Part of a small language model's weights: 10 layers, a variant of SOAP for these matrices.
Each number is 128 + 24 x the weight over the matrix's rms, rounded and kept within 0 to 255. Layers, rows and columns count from 0. Numbers have three digits each.

# q: layer 5 attention query, 384x192, rms 0.154, rows 219-255, columns 96-191
# k: layer 5 attention key, 384x192, rms 0.144, rows 219-255, columns 96-191
# v: layer 5 attention value, 384x192, rms 0.148, rows 192-223, columns 96-191
# o: layer 5 attention output (transposed), 384x192, rms 0.126, rows 192-223, columns 96-191
q219:137128157124122165111104116160101143162102124127135127155133109169112099127189163151147121052151156146125137067158121146096132144119089139100113111134101166126115129138084131127128126136137112096137100132104171121156102115144145147146163124128086103124131122123106112122131150098136112115
k219:108135134147193112115139123118112108105122127124129107090110106128153098119120120121100146077092097117151118145083132118110107103101116146144119120109145113082095114137133147118140115141060114143118110115133106116089121124150111130118145092096072170130147151155113112104123147154109084081
q220:159132137145149114075086137166116152118108070151153159147117122111084090137160161145173123152131142141140142128132082120111132113172104103120095145106119156169107120135087125142157095125105139120153108096165141128152151098086140088094110179134138094139129098098101136118129091089144117148
k220:156111145115137134144135145120118092161145163192122122115110180141179125118121132118151123156136079108166146163125131140118137147136133131122139087157157140112135133136112118087113125115161125126103156146087138121140129124126079128128142129142133158139126119091133163133091139162158145148
q221:135135149120116131132108114144123115137122105148145152161152082141137124110148120152150106086101117100090105132137170100153159098131128117124125166178104126113180119149120127127125132130080112123119129158126177088132141143092093111152125097106089116129114108119121140107121141106116100167
k221:118140104113133119148144177131146166138157164143164119154103114149146148134132112113096133110111097148127100110124122104145130124164133137128154111122113137124104121094127131167090131125142140137145170125118108141153117144087125147134118127131105144140124174133134114147108130161164143145
q222:129133141134142107141132170146128079141129142133150173121155100119160161112129100120135153152133136145133136155133124093168168150100101093133166148119091127090110138127141162126128098170144154124160200154132114125129156157128102106129143118123143135124115132139127097163135110137108115108
k222:137131133126100120159133134170113179117137104113117136135131146116183129144132123127110117145116132078099085082141138115155159121123125160109141121119127113149141122084168137142141103117097132147136116132119134141126127121112116116143146154124159106092162098115115086105090072139109112128
q223:119170116125112138112147125119138126102090140116127151062111138139138083148128112098089103132142127135134137118125138128097148148130167175144089121145112166122131124108151144136104165114142095147114123132162147127122125114114163133158126122116115112102100122123124168121122122114120113129
k223:157154154122130087130107130127116122136140132127118089118136133133130131082089111119117154103165130165150146131161126066135129110149145102149131135146110160159118186123120149155143093131182164112115113134159138158125133148141132166096119108117173136121122102127142137127141137149135135135
q224:128098149116122148168128123128134113130134105154110127119104109142105109116131117138132140111116136150115131141130097122103142137142159135152143107147138128103115120110123169129106141140127135164167145138138182103119143150118174157116110141127106117138086113109140154117120085102103151146
k224:121147130142118086125109152158125115140141152109141179143114116122125115104094158100132125128152128129128126124120107139131146126158161163138138087191125158172129102114114136125141140112155137115113119136108138138116113141123124108125102137100181112158154110115153147102122131090095100148
q225:146111130152148111135102122101133135115072143144103097132146118071113073131117130097152148112164115085138124092151128169129181123100146119166147094156115136112140123107113155109131147105153078151104121093164125105088139105123144109134099123131162142153109134110106162161101102162132077107
k225:158113121118105127103126118084133108137094113129128124138161115163050154080142156129118125132132071140134109115140179110109139139119124107102134130146145100123100111128150135134108138126125142110168160167111103134142099119126129098103127160141074158111129160144181101163101107152122131149
q226:120130111135135151127160165129148115137117161114129171159073131121145179152097111114111140139138127174127138133154126116164151124108145135169154102100120114114134150105101114135107112173119119128149165146158109132139108127118121118147133129154088152146134132112123105134130130102110146124
k226:129140116133093143129141122140116138115161095119115136138097119065179139142141121129119118132110133079123130125163131104134101165115111112136126147114119136105166126111139145165118108114123101141148101137150111117120138160156157148131127132146134093095147121117123117123151113133103107134
q227:128124173139121132127135094129122134161103135120143111111130159107099088145146134106143109117152135141108130085111133147110102130146108157125078119161111149114120111127136101151112134113135097143121125135132098113115137164116162109116094129139121132113120157099112118097106133108152139149
k227:127125135159129111141152135117119075143138136126148119099151135164120129117108110120118160130117120141143172171118116127119114116131126134115120137138129147123098107150113072113139126135155120105107118142099146134111105148129109115122124119127121161154125150128156138101121145159141128124
q228:106123091156130110154122132096122133141112188102103130127131139142132156124118147109125135144127145101122115158124134149132152149101143109146163090142122137137149124123146137111141154128148112131126097135156094154110110134148131141118135129147130181140119104115146100157130139146113149129
k228:145106149110129148126122109122153159115132135115124140149106129095109166147147134155129121130124153134105081106131144136157125159105141107125127121107122107146155145119163159145123128114097144144128114111134132120116147129141171138120140137137134097094147112142106120124156102107133132149
q229:132151114118141123137142145126119132128133114153112132132097102145149096113119167132120177141156161129152157115155116127143124104107151085102153113160139132119129132136120145118088129177118137128109130134120110137173111120145119130097147118129145144077135120146112135152121159130150121132
k229:138116140123130142130130090162129127094147124110133106144113105143135126113108105132110112114154128127083128128109121137124131121133096128098117129116154075125142119160135170144147086119163137169112107088153123073109128156132105137138143086097105175187076176136131134128134117174140127121
q230:107125131109139128095129138119157130173106175137109172127106129136105139165155140119148149130172125174097145120130160138157155154103123100144135118118120136120115125133107108117151112151169110110141141163159098153116135154118149124108135123132169128104164108144138145127160147125128139116
k230:153103129131091135153131131150142136128161083152126146127119138111181083114147132129153116151141122082065141115144168122146152092121145121142119112156144111113155102144140181131158101133078128146099124134113119128131137107109093120124113144119130099121127085132114111135100124162145120117
q231:095128108149098116105136124115147122140110183104116139129126134133133145114129146116114137100119132100130141122146155154129159118101124115155150136111104142114173131120150136126149156155145144111129115156117098130096131114153103111124128088106130151125135142150133120163140157158114092125
k231:136110136100118146154154107115131143115130141115089136138119106129118163129149120155102128113095133144126089111109132116139118141105149106129131133086139129122151151119150154153133113119086140143137127116129132152128134153119136120122148140163081089073129108144117102115135111151142122135
q232:126127119104111110139164124136106111105116137130128107104138170175152120113143137144118118142146121117133142128130148140125148126116110137132101148150123117126094145146150148130129117142153143114125110152145132136108163115127171156091144132123135124101110115149127174121125128118084089131
k232:157128149119163114125111137122126132123120157146148094136136157114146097129105108138135168120160104126146137162131125101123142107117123119128118138157153143142110183153122132118126120116177123113091118118130164130108153126140124141143114127113136116116107124126114115126135112156134127140
q233:129129177144138146129098111128132129152095142136107117119160143101104101110155135086134114122152138118120164110115144174121108134162128120104106083144109133107133117117142153125098135105122112120125104133120133100128116145111137117131123145131114140127132119087105105116098121119163141153
k233:133139116150155117140140132111136102130147133100128129109133115163109165133132114127129130111096109139161126139108104124146125150118126146107129106143134133115114106151133086131150149139147122121105142127089138153118106138111133089122120112098126150166140151129152134097113121148131124139
q234:090121080147126102156123114110176144126120160113135148100111133118123159128113095104135136169127133120115147153138089125142154157125164121155146104107117110111140115130146143134115118144109123123144156141117127105158150147124125130098087116138115153135135109109137121148119089108117118141
k234:151121146120100137162096136124116123141144118124132143132128128118153140151155151149148120166089134134114094085152108117166115116182150115105165099136133104159173135103150147174137096111128143136117134151126159128122124135146109117127142117163158100101162074115116135116120101097138148165
q235:118142092101084120169141135113152139156111181106077113110112147120139179122106089090107144131134111112118143123146126163173130131079143144152168133133134105091133131066140133104083151145124087126088132139141115119079114105135110150126160104124120105141163153121135146122109123139153120106
k235:126135152130109159096112098112122137152120087106137101148147096117100132135129134136114090110110156128105111103145138123138139122115142104116103173101107073134094133145140135172127143084088123098137133119138089145122150130138135096119120129145111110115137123187129114141157130111125145109
q236:112121119124148121134132132078106093118155109156137148148132084133172157109120089124131133118109139134133128138141150080130106150125123161136155120126156127112149110132166142105148125116135134120123189149105162149173097116145107171132116113109149136127144150129132118151126125183095083138
k236:132136072069118130129168153138158161126131121114131148156132121132105133130120146099128113159118154107088083133127129157142133128139129116131146146113128134165161131092128147146151106137095148142148122122182128115139104115108139134160143124131114122115144094109147115181082139119128145123
q237:141117173111141148135109109136105118174132134125135142165150087163123113122147141124136125129122109140122149112137132092140123114144103104118108085142121112110117124120110168140085096133103118116160168109119161110137125144116145143129145151120113128139123096111132122115135109091122105134
k237:113161112111161096132137146105128131108168123150153156146093110112156115135120115100100126137130093129146122137145126128157145124129130188121137137129147145112101106122164105141136149116134102147111149121125153128118130117086136117111111105075114150156140130132145136145098142126116094113
q238:099122129096129142150115125159138135147140116140141138133126123161132121140143132110120126104104168137143152098125102128111123109136110115117134076123114117122124135127130139141120118150152133116120148120079114130116152122145139127124117133153130135121114113115106138098116121163127129123
k238:132145140153156119170122122134112121126126153095109134116139106152120128105079132108099172100106113121164129147110078107097112138114115150105106157133134119099100129142147105116157111127118114107107105164120149126121116151133108099151134102079116130141150134114142149113133129147126118099
q239:145110142144115108114111155114100144117134099169142136175099119121151118082137128159127155105100089162140079135112119081095124159117095170138079175105131135160117118140112146113149096139126112118181113117139108140132128156104125077126094138113144110123124154157136110147145106120133188099
k239:074109134132140099111108136141112143106088148151151163133081157108176175149114139148137102152180132118083115122155145139133148111153141152162148104173134110099164133089135143090079111159128107143142123132147117127137098098130084132096138156179143124138157134084102124111089125110123109165
q240:093128170151147121136130108120094127178110136149126144124144143130109082114145162127112143144134108143115123125104113129104132121155084103105077116118114136119100121130108119155149131131116099141143112127108086128163105139115158125099117144155131146131150114114136119123125148117140170130
k240:133136135150154133153152133151121107143153140094139134117144138126139129116117107125119133107139133115155143148105116149138130149117122167113103129119140142123116086153118088096148117131112117126095106118105144123106111156107111106132136126091113162176100148145141134090092130176146115122
q241:113102142147133117102110118166137134154093163137139123063158130132113105107112144136148121149129127112150140106142147122118155117137115132166075119156142138078117110113154130122128160174115143098137108155092099117123120195113126104115076128112135138141100124108119138163132138158151143150
k241:123150120148105096160113152152107137095130154133139145160118083159110131138112103183112167125166144155150149155112109143152118110101158146131132102166117137155134121155148098129159124126147127077090140117098170136133117144139091120116151150170143117149147130145094127109133119114178087152
q242:133128100127130103113136151087109139100093162129098122098111156129152163109116127160088115161136131093118140114152177131137149137119135133134154112126137147100187123103176176084113170116129125143122133172134126109113104122120139142122122140113113125131111142080120143158145130133114129130
k242:138117141098091150087157097088131144137105141119114124161099118077077165187143125122131140121118141112124101142103184129134146153113137107149127096137125116138147163118147129141144120082100149120135138107115124140115133095172149121127134136156136092090087100127137117128121121138149121150
q243:116122131121119123084112132124159161151143119130147153144118154141118128129114118144117126139108112163113128136112157165152154131118132148121142128107113101144138107123127116094113171132135142123129115144129097157088141134137115109130114143128152124126152126110140124110174135102148199105
k243:136111124136080163119106114147119128139084162134122162144097088139148147149134136132149101113128122114122147104157152133118104149135156136137139115185105118088133129137141145128128122125111126087117169144104144154185107109110133099119140143159157114114117108097137110111115127124132144147
q244:149122153112119142098139122141094155105113093150103120146107146145090103148134147124134109107119096158127133098129139143093102110147105142124100171138160162148072140127100125137116132090139122135108076137151136098125100156109132114163124141142089083145118139113087128128127129093169147168
k244:131121111145148120095139156108156073127139095118119104135156172110095129142115120116128089112131140128146135200145132156088135129108127103201098102138131164107139119145103108080121138161136086106093127105130125091092135128151119156144084148142120167176120165130125128106156145129134088106
q245:144118149130116168119110160157092154147108110127101130108106152124138110088127112157107149132126143186137125154149121173073167117136125152124128138136136135116084133125159161113117162135113101141143115079149166142133104107136141110114107125125097111148111115092109167115088107119068149107
k245:134161118142165086087136129135101099157099172130161121134106123130143136094093131110129156093173134113148115148105116138157171170138155137148131092174098123136137138160115108124134155100127155104127158091120105156143158171132108108102126177128149128133140112122144145104158124140136136136
q246:133114117161118088125137130114094147093123163102132107135117136117113155111133128126135143105128120104125119110116136111123107166112164147138109123115139143116149095140140132131137134115131119127128123122144118122128126168144135107125091115124118137096119163113111121131131133111117127127
k246:135066152111111106099101130090156120134105107129149144118132167133099167149144141136164119158128152152094139131127133172134129097134114125126152084133130126153164122092129158093117096133137115131119122102136149136111095125164124135087142145181143133140114117137120128103147127090152149161
q247:105167147126120141116121144143115170114144125127119126125128120130120140103153127155122132061102146133122112112114131142118115120158115120104107109116152147145137122144134142151153110101141126112157130116094180121087141099132101126125109129129106118111133131150135171106117131154124094127
k247:086097146130157118151121142103128137181125139133122149109122165152122144090118136096113144146117083194143122143129090095112118125126105140104120160148131106097106126135138111121116137148140127134135134128120131157148140124108142097130146143094132125131150123132141132141168159131137172079
q248:107132118165153111145106131112112118154130161116109134138155135147103141127129162115124124132113124107147110146130135130134137141116118128133157124134110124154145134123120118130137142130133134135111095140148103133117116133145111131131139124150132157145125100113142095149128147147150167134
k248:129111140112133147131114119128145161111131122119132136135124129111097161155145127155130103136119157145119100100144119150150123139106130121113124128105125118147134126114144146137103141139118129123119117113140136121100149117135161133103149142146118121116131124135101112115167116091129144135
q249:124132099138098088117144147086149138117119161121112134121095139123122141127123129132131143134125130134119121149149101163146155159110173127172152139124124149112128121117129130113144138132129107133149126127168115123139130121134157115122111123134134147126125148127136124146133125099115136134
k249:156101143129094153095120120138156112127128121112118132149119136099135157125146158135139104130109134103100109111142156128132124126133139105132125085116120110146160135106127177132132106109087141138143114108130115125137124124133148139116144144166136102104124118128123127125112125135118119147
q250:126135124144145078110140124138127131128123136132129108150126121128102166128145131123149136149158133122123138121134116143158118126136118107125167142084111119160116134123123136126136092164125182121116141138146078136129131096151084102125142131166122128121168147100124129134145149113159122147
k250:146075148129127180113153113129138111123137105117092131121125154111147127156150141122152115126084120088151112149135120141113112162083085129116096143089130100107131115141128113108134135158095110149093131112129158126127128089132115148146134128129110131099104135118119127094139119114126133119
q251:117126139158155119135146143125082130153112154125095128146127125131122165115134117097133146132151144106151109119112124132135107137127137132144151107097124109135146126115132129135121111180127126125121115151121123164150084115153105122139132114137094136130167118109118110154112149134150138134
k251:099127143126135131134156112143142145117133083095121155117125131121123139162149104151142101130107164128124114135141140158135128151076126151114119142099153084122157097150133147147130109140117106136117124109139132142095133135125138132122159110145104142137100122144099119124154105097135145139
q252:097159124087139166095129112122121140137128094128144146101129070151128096129115142121126115151094098131092135112128161129131161083146140101092113120134134108114122129123100122082122104142094136123142114121106151137143126114108138141138124101114117099120098109134146136107168147096116140135
k252:114160130135132130149109130155115168134152105140141113157101108137126108110146108115085132098159104125121120132131116115138144112170111163156146113129124109107148105138106181138118079139091116155096158115141119097119156108137135119155122113094125162153120135121133145137144146137144120080
q253:134135083109122069147141126087142141114142168102125134082119103131129154156120122126125116158116146100108125156128093120155127163122144097126123065113134104122151124110123136106125122084122119146106123113122136141141121124119138165087094117134168173104111146112167090126143103134140113100
k253:145112134112112144095114118126128130118114127119158127139134121137106108119123132128143150130117143104134116083127133124126083119153127125100131130111114139145113168136156139122131132099090121151163135143120137129144128117125163108122138140114127127092126130105144154138121148096125117100
q254:160135135120112113140118114161163153096109135127106118103148134096140131126141129072135139107179166137174189119155111155139111124129123118118115109149136127119122121114144149118084101155153145085123137132106155116136129154115119136145126108145095105105133102112100144139111116176181110149
k254:117141099149148130121144121135111104109120137102094110097098104154136098117109118142153155123122106128144098148107090073100095127099122125124132121159126107114148166151193106166139141148179134121127133128172172128167121129140114118138123104116142132129181140107096117130148120132116093122
q255:122074106142129180146126114118116145116118134117094111146093143102135165137119108103133131111162134134118110132109162156103110155117148156135112102127138142153159142145159144113115177143154122111097104112121118133128118113164123127087114111104144137111157168150097107153124130137097137128
k255:138106131129160145123133121124141111130086113120144089109156135175124125137129139145179151118110156133101123114086125111156115126124177089145152130126148140133160120166102152125163133146137131154135126163126124151118120131118111108106102117163109135090104099103145148117128115133125128172
v192:128105141183140112116158130111126119122123146113131126145142138148147124110139181124131169151106110184127089116118150110169108139143163083157178132092122121099131127155157176173106117125161108126140080104124117142139122129136084091089160115080146089137139158181149099119095128151113106130
o192:120124126078148123169139150161083119094173089145082118129129104120128155133093138140149139112107118083112164156091096144127144148122095138121145083125138147131148137135112144121137115130126188138151141158161130133112155111112136130115155134158136143124091123091109151105153128090116128142
v193:096100144132152150103163142152152118124159149138133128119128127123151135157126174105121159113129127156115099128112109143167121122113155135148116102062127143145158116120137124125139138159132112137107180116139151105137133101126126131140109118148141110143155079154141149100098138096134113104
o193:110162126082120130129126151128147124142139135125112137105144117147090128162188118112151105112148118115130150100099170158099135137136111135100170134108149157116110133116106129139115105139162192159169125110118119136072124139173127096148146153119114090154122123159154108127125125099119167141
v194:139147125121076110120175133084121149146160142141131120136131135139133147101129093142132146112120111109123135151143160103121108150146138097139106140106131129120133135141148153145118100131112124158129103130133143101096145135112138148107117123106117133167107121098174101119112127104119154112
o194:134078112143115126149136136161120121118099077106120123099115090146109090157128144082126139112110126132114141106131126149111154113084159113109178114121103088138126128154109144120120132099155151148098143140126135143155159142105165104142112150112158137079143118108131127125131106147121129163
v195:141159150133066107132131083158119118119155105128154162116106102149153139115142111157129120134127107082136132149131118131125115150110110136105118098135138116125162118176130140112118088128120121115142111128121112148084166141125106193088156125133152129128110139115124122122107135104096111130
o195:158123114156127133158145121126158106142108130110113128157130161112091122142092106103134159107112144160148129097155097137155152115124127087145160137135126115168149128114117126137159139097104131108123113149152141107154136129109133101148130135106115103120126119092124130090119105175127110141
v196:139111135104131145124144059112129109129120126169162123117115121111166099103104144101158130112096143113146101135104129125144070113134119111136130154117187120147116103115106114134128119119127124129167171144130116125108175136143153163132120121176142137132142147150131199144107110091165132113
o196:105110158136124133108061112132106143195119096141107105159165097121079119099153098167099122104141118147136143093121141095135112165183138110088095137094104136098139134070135101134143109143149143169138130109130076122145121111134165107138173120140094110134118158091134075119098124129096160124
v197:121126146126127097108099155097098111119154124122164138109112107132120151133086110132150131144097098156136114143116080137145137128097114106102134130145124149107133075153124109119097114126156152131154149112127117134120124147112133165142050162130127090123076078137122191148111122133092123111
o197:120111073097129132115104096150165121147107132148153121138117168108142114177142117168081154124078097119104111074141116141156158104190109164127133135106127168106125151137096109111174138148086107102153109158123145107134160098155113105120174109122108082139131135171145085120154093127127114142
v198:155104143130129083109082132154141136094120154152152143127117121128106117090145120134116101159130119172132053131122123109129100086144106092121137133137152143139090111105103124133133112102155106128159164143155077134117136169194154154135125135192165125114128131148118188138164121124146115128
o198:122136142121168151128129093118111179165103124142126137144146146119163158122145117138115128092106130126118118110143124132144112187132117163140077150082139131112123147125137103164175123174123116124133120109095129130139089102139154145127169116142096148134157203128126109166090161110104115107
v199:144128110122066110097120138117159173131155089111151108128159136166153115126100159132163096131097097086114139156165107105157138125150156156128135114110093124097101136147149118161140110087111186137104134099121090127096092120142137100119094150078113120145182154091120171105108140107106115140
o199:168117103175138106115126143097132146166108170131125165140111162136162100052146134161100146132135105147085126126106134184102109119108136190144126124148138141156179119104166115116108158133116070173161111149119130091129154144152119123134109136143124159091121181154123123164074108117109100113
v200:090136100135129182111150139124110126134162110163102140156129120147116141144182189118142138130161094110131170121121099138134135111146107168084140112112157139118127098106110154100147106110094157103145126121141073120137122134157116116103123158117135144097195137093109136120133107115124126152
o200:137116117109137119156108125130147143167123127099174162148099167140119105103124130134101096139115129123121135141155122141128120097092153096131144139127113135108136127126140135163093132131164120168115118147165112138120126115157101100101100120122133154156127136147128126114120145084140155136
v201:125086086131133123131100097131142103132126096136129113115117152110128126124153145128137116152127160066136135099163096117087126124105113073121099103177106128099130149112126147108126143114123088123165113144090111107103139175083110150135143127121095166126147181156129115126182135136125145115
o201:167140169112139134146133121132158117075114136104117162152121120136121151110068115147148150129152141143172118141141137090144147101113114120157166158114139097109101138098137113138117147099140153112102150136137121154196135120138177106124128133142156161111143081102127133116134139148119125119
v202:106141130120147145128089142150139132109130144110135138123128104151139115123150134148131093111147150116127134117116100114090135099097113168133153116123134122118121147139163136132125112171067147131123126163130153124148143136141125123115119131113109097087127141135137158141117150156125119162
o202:124136167123168089113153135129151148150143152141146108149101136136120112098080136134149162156154110140118146152138129112152099140166143094157117120149145122166182113135106116142105152108125111135132134096130154127131120170130106119131086135131138114181126085145139146089116131129160081118
v203:097158118110124104127167157098123167162129118154179118107104096164168128117154127155163157104089121144109180144112145097154111141085131116160163122113152120102153126134154112142131108134147091158128110126122147155113122142097107133075125160122137117154105134136120128118094096149132097168
o203:126098116106147099125105124139118114098126094146110136146145106134123117137125152146122157081092104116122158119115099139101167114119106092120169103131085145132117140171089148142162129081122174125129111131119153145103144122137076122130128119138126103108117103107141172103138100090128136150
v204:129131122143105086132120115137129151122095143082119146142128157167100115139108100121152135149136151138119154108129125073132153153145097130148144149126090104095115130131109138151140117099111106123142113113107126121127090154159093107107125110101098134124113096100138118107126143160120103107
o204:130106111119149121126114139141131122122132121128144159091122137122164121131116149148111160140111137129120102125136114135114142105077124127132097113131147120152129101139126112146140152112126105123108119175130123140134134115146095149088138124147132165103137121152111148144150143133119096129
v205:166172130156108155165102126097095134114133120128105130124114133106109131142124097147123162124136141111117161125160119102113150111156162171085109127147114106085164151162133126088087170123121099114127094138128128125084144119110091122159119163097105138105119110093120089117158092129086088095
o205:171122118168121074141155131088164083083130119138112140113120124137137064112067158138116111161116125111146150113177150138090191142100112116157148117140151110167116128100056150083109095117123141093118064123071114125164155180070168174137126132146121133103127094112172133113125121190139119133
v206:116156136114134155138155117123127120118128130145123151117144134125115071094131116124124102141126132124145177094136154165111151128114116169104153145128129143115095132141155157151113146165124133135119128158134154148150114128112131111160113118117145132113130104138105128132145098128122156142
o206:158136134177144113153116106104109139145119143146118143101128132130111108129106119111155136150173142125101114135138134124136097113144142101147111106157113131138188109163155130113108158110108128099093095107161106135138103161121121116135084131106114125147117083114096096135125156122157149136
v207:177089149162142134175109133086072123152119154086098098125124150130128114192120127158114154106146135134133136148119146094104142183141171100130153121135108141134131166127093121140112156129175105117148065165162141093166127156087116162120093122094102136099100109098129109163153139127101096119
o207:100081079101103113112140150152160124074146147182158118122123163137158114114088166119096128149097100080138164128174115078144176118106107092170124156124138102099116129144101109096114103108163123119166126134117110132154179099127143150117145110172135151144117140140098146143171142159137071129
v208:115120131150165147137094114186152156116065140118117148120097139181105108160173127159138145141131133114136070096103132114111148097126127134173128157122174154110098114136110097160117138125150107114149144132154124153120116121181128130143124149127106109123137109099145150123114146144109080121
o208:118175132130165082080142129119161114089140110118147163116142116113137151147099125128129155131130133137137153137113086135154112129122099133092126139091140116169136110056092123141135126152153169130109137098094107140123104158130130148115089129144137150118169128158127159129140124092171130137
v209:110097120128099158100102144150143103110175138178158146135123143071175131079146146134099108116145122154116115115136118133113085101127149145131137149116146113107077097157104162111116114122151155131137160164142135121124143172122153127113129141124118100130125115144117178138127138116098153103
o209:166139149120148152156168124178138156163132142128109093178115132156055107121105127124151113152134132140148143118152135148145128130167119109148099125125099106166160138103111096137143144134142149117140165132129130144116152122133183133128086149115136124126101123131133087090129156113134139131
v210:105148135147130139128144076136122155122145139139164135090125102125175107139126123121149126153134163148123122080110127138109119155133095152136162164116145138139113121136122123129131149126143102142141137138137155157166125143114115113093140113129120128109078088108123142116138169130137138081
o210:184152148131105144130097115134136145147108117135123135129142125126088159135079120137113171122140137124135124113146136128124133162131118121149099141148155103135127126131123085134161128128108121100122104122115109140112122146129132149180169148153102113143137138125153112150103121139135120178
v211:110114155105114114123114113122114113124119129109111112140088120111117155148120123159122109130117137119119138094090119067103126125122117114116116110143145113125145133114127121131117107126117126138118114087098136113151149111141107115125142117140123115112111114117123125124124161166112131143
o211:106132124091128123125148134160134105128136122115138149109133088161130115141126140112133146116135114148134145143115106124136148131127129138119132127116132099118109143091083133128104123111125128131115127129139114106104137114103122129123148121123155140123143118141143163086134077152116110113
v212:137152076141094158146145135062087147138143146144179128119133091101097118138114142129152107161130092151110118108116150128088140098136100141108133148135123130128114147106107093132137104147131130121140115117127128127093139166128131143159106124133130112134113145130146135133133098098106123168
o212:140088116162136113129161099132127142107103100078103146103096129145142124133142121131100130117081102111132119120126132115181130114129114122133132122134120128125126134127118113144138136121128144149105138127143131127129156127134129088110106167125093134125161111140110126104144128082122125140
v213:147152137155107128151106120131095132154121111140112146125130133125097136140146121158121137149130131111135175134154107159127163158152097161096163126122177128098121157145163122130109145110105114136133107083088132158117125117170132123145127115117124153121101133081155107130153117156138129092
o213:140150146133143123140108105118116102096127120159141167102128125104149121169112134119123121129115150129113122153129134127122157112055130119170087087117153169126145107144126130130130166140121103098142106140164130121157144112102129140089103154116184127131159123112130105122125136196118107123
v214:134147103127122169123100146066123142151136106165171086113132128117136169143165102151114142157099107100151138130085126157138114091107155132118141111131158141062121138139135080121089116138124159102131112128143121159142128114155119129096103144123125115102112142140140142142119101141075119109
o214:114161163129128085139147079149122112098127101119083104130133072135116121128108122125151141151096119133151150142143090121135144138180100130148112104133136088135142156093088134105160123126117148140139124094099125106133164167080136150158125133136138110131128087095155149090094107150125127125
v215:128115119115152087088123140150130126091183154118165141146124087112150130128104076173115144132124123145128089108139131112166147087132155097183081121152109115159119162109147094156161154149119072169142149117137115135146121156069134107131153144132062109151128150155116165087106122147129137124
o215:108125114128136177069143149131165125101129144083137110133111160139123169183130111123132105072131149151144098162103118139136094130121101164121167105103142133123123118121133106102133141075118117145127125113144127103081113091139128131084161111155118142158099178120072124152143102082141138124
v216:140154094118149129160092141106121127126110127114100114128130124134128119144139102154102111113137124105155138149115143166120123115128115133126137112099142157130115120139142079146123115138138175104139126113126154158117119139173163137141110132119155131111119135120082164166125117118135131145
o216:103138136152114116093141112124146143135109150161123141109128130113140124104144140115113133166112091135128107151137102117167100100121113146146124133124112176105175128151175136105145128159131087110151131112140131113137113128120141129165109163105108129129152149147160119149123132164157096106
v217:118116100106129153086130137148136159111171093160159093154111094121165109125127132167111148127116160156142178096127117102118107127153124133136120148189123084154136075116105129139181151091133095163150141130149113161121125163121138100130160171154061110125164149114099166062152107105126143163
o217:154120123161123172147120121157151111177130144092141148168103179151099149137141166131086108102111091159134109169136095134117092114122130116134136112087116145111115153126146116121148128098136123116117129167131098127107148104134131132079110120151114214129117175131144154103117157108138158095
v218:152120144103111099153143080092114149113151157128109126109121088080137153152141061145102140139120120136149090135096153070100082143162110071088117140136144138143126118114111122134132118099117105165123139139164111098174164151131132151115140102144140123111112115103087166146172173156146119088
o218:115128116143122164122097136181133159155136124177157125103160152196101114103147145111103130134158125137123136102166112124128113163097140144149110176125149102098118147108126072137117126140132103107130075087088109139144115118117160144163170121136112132145152134105142082144100117175130123169
v219:157152105121146132105117102110118137106146169128134154156101118120102160142128092173137121102135114091133134160140122095162137132147139132152119119139166146088117128104126081132117121127111131122157091129104139096084150118125140143140116128141138151136101147127119154151129105121089139124
o219:106101107107130100095139172110142128114096119114145138070132114158145129129175132129087136132116099161148125127131148123112136117094113112113161129119115131110123118143125112134115152123140124156136133092125116127140131125133120131109151105109129133112133114126112145153127107120157130143
v220:085122093103132091136150107113122091160079106169159102141111068163130100100121127103139169098135169118130127086090119162129124113131116166118093097147153111155172123137115092057146142144103128114142113110182137096110145086136124154151151109167073131131171091123116125122140124111162112167
o220:151132119090105152158097134117080129169086084100128099118141135097111128124132144115115119130114099120165113161109110075148110149140121119119132128124112110106106096089099134124131097186143117151085134169074133128083140109093101122102105115143075131145089111087148085073120081103127156125
v221:128133125148131130126147096151149134131128118141112122108146129166122099126130137121118103154130153116141153083131139148128162127164099167118116137149149128145104130118125159115126128133094128127121134163151120165127129105135137112162134142129119128108150145121118120128143084100132158101
o221:144134145147138136147096115102122140162128140094124144126122150113102138117110117120135136131170136118120119125122147117119082131146162110151115131148121142136167101113176121154114143142107126133096109126150089124140103154110125125101106117114113143161139104119120108137117156115167146167
v222:095129098148159169090121130121166150127111139125128112126127143147107147152140144122139141143155158148111113120104108125099113104131137127114123140132152154105090083113092126137135141106179150103151164139118113108112127094151121126124121133140132118116145114131172165135168108104111106104
o222:129151140125125101122147094153138125139178117125166160107133085139133152132168101146133085131098130126133148106115119138162103098107132129085123132108125096122140144083102126147123080164135176139138162107109065136138116147144139155121136148134106132087150148172142170121114133103097160131
v223:126109087148109115097111126093131128126134099129129104129157170138136140093126120118156113155110127135151108134124153136107136100169146142131101138140119116109125166118109103092084137177125140106110119116155101131124089136177124118124106131130125138131117110079106126123118099084142144097
o223:145111119148072096125123115128114157144118119075132112134126076095148099166137141130121117152102140111149105128112093151129122128131130158111110134127116110117088126084129141117147122106124118161106136113096113119116138148104154142142140122160132140118126145135138122149117095129096126142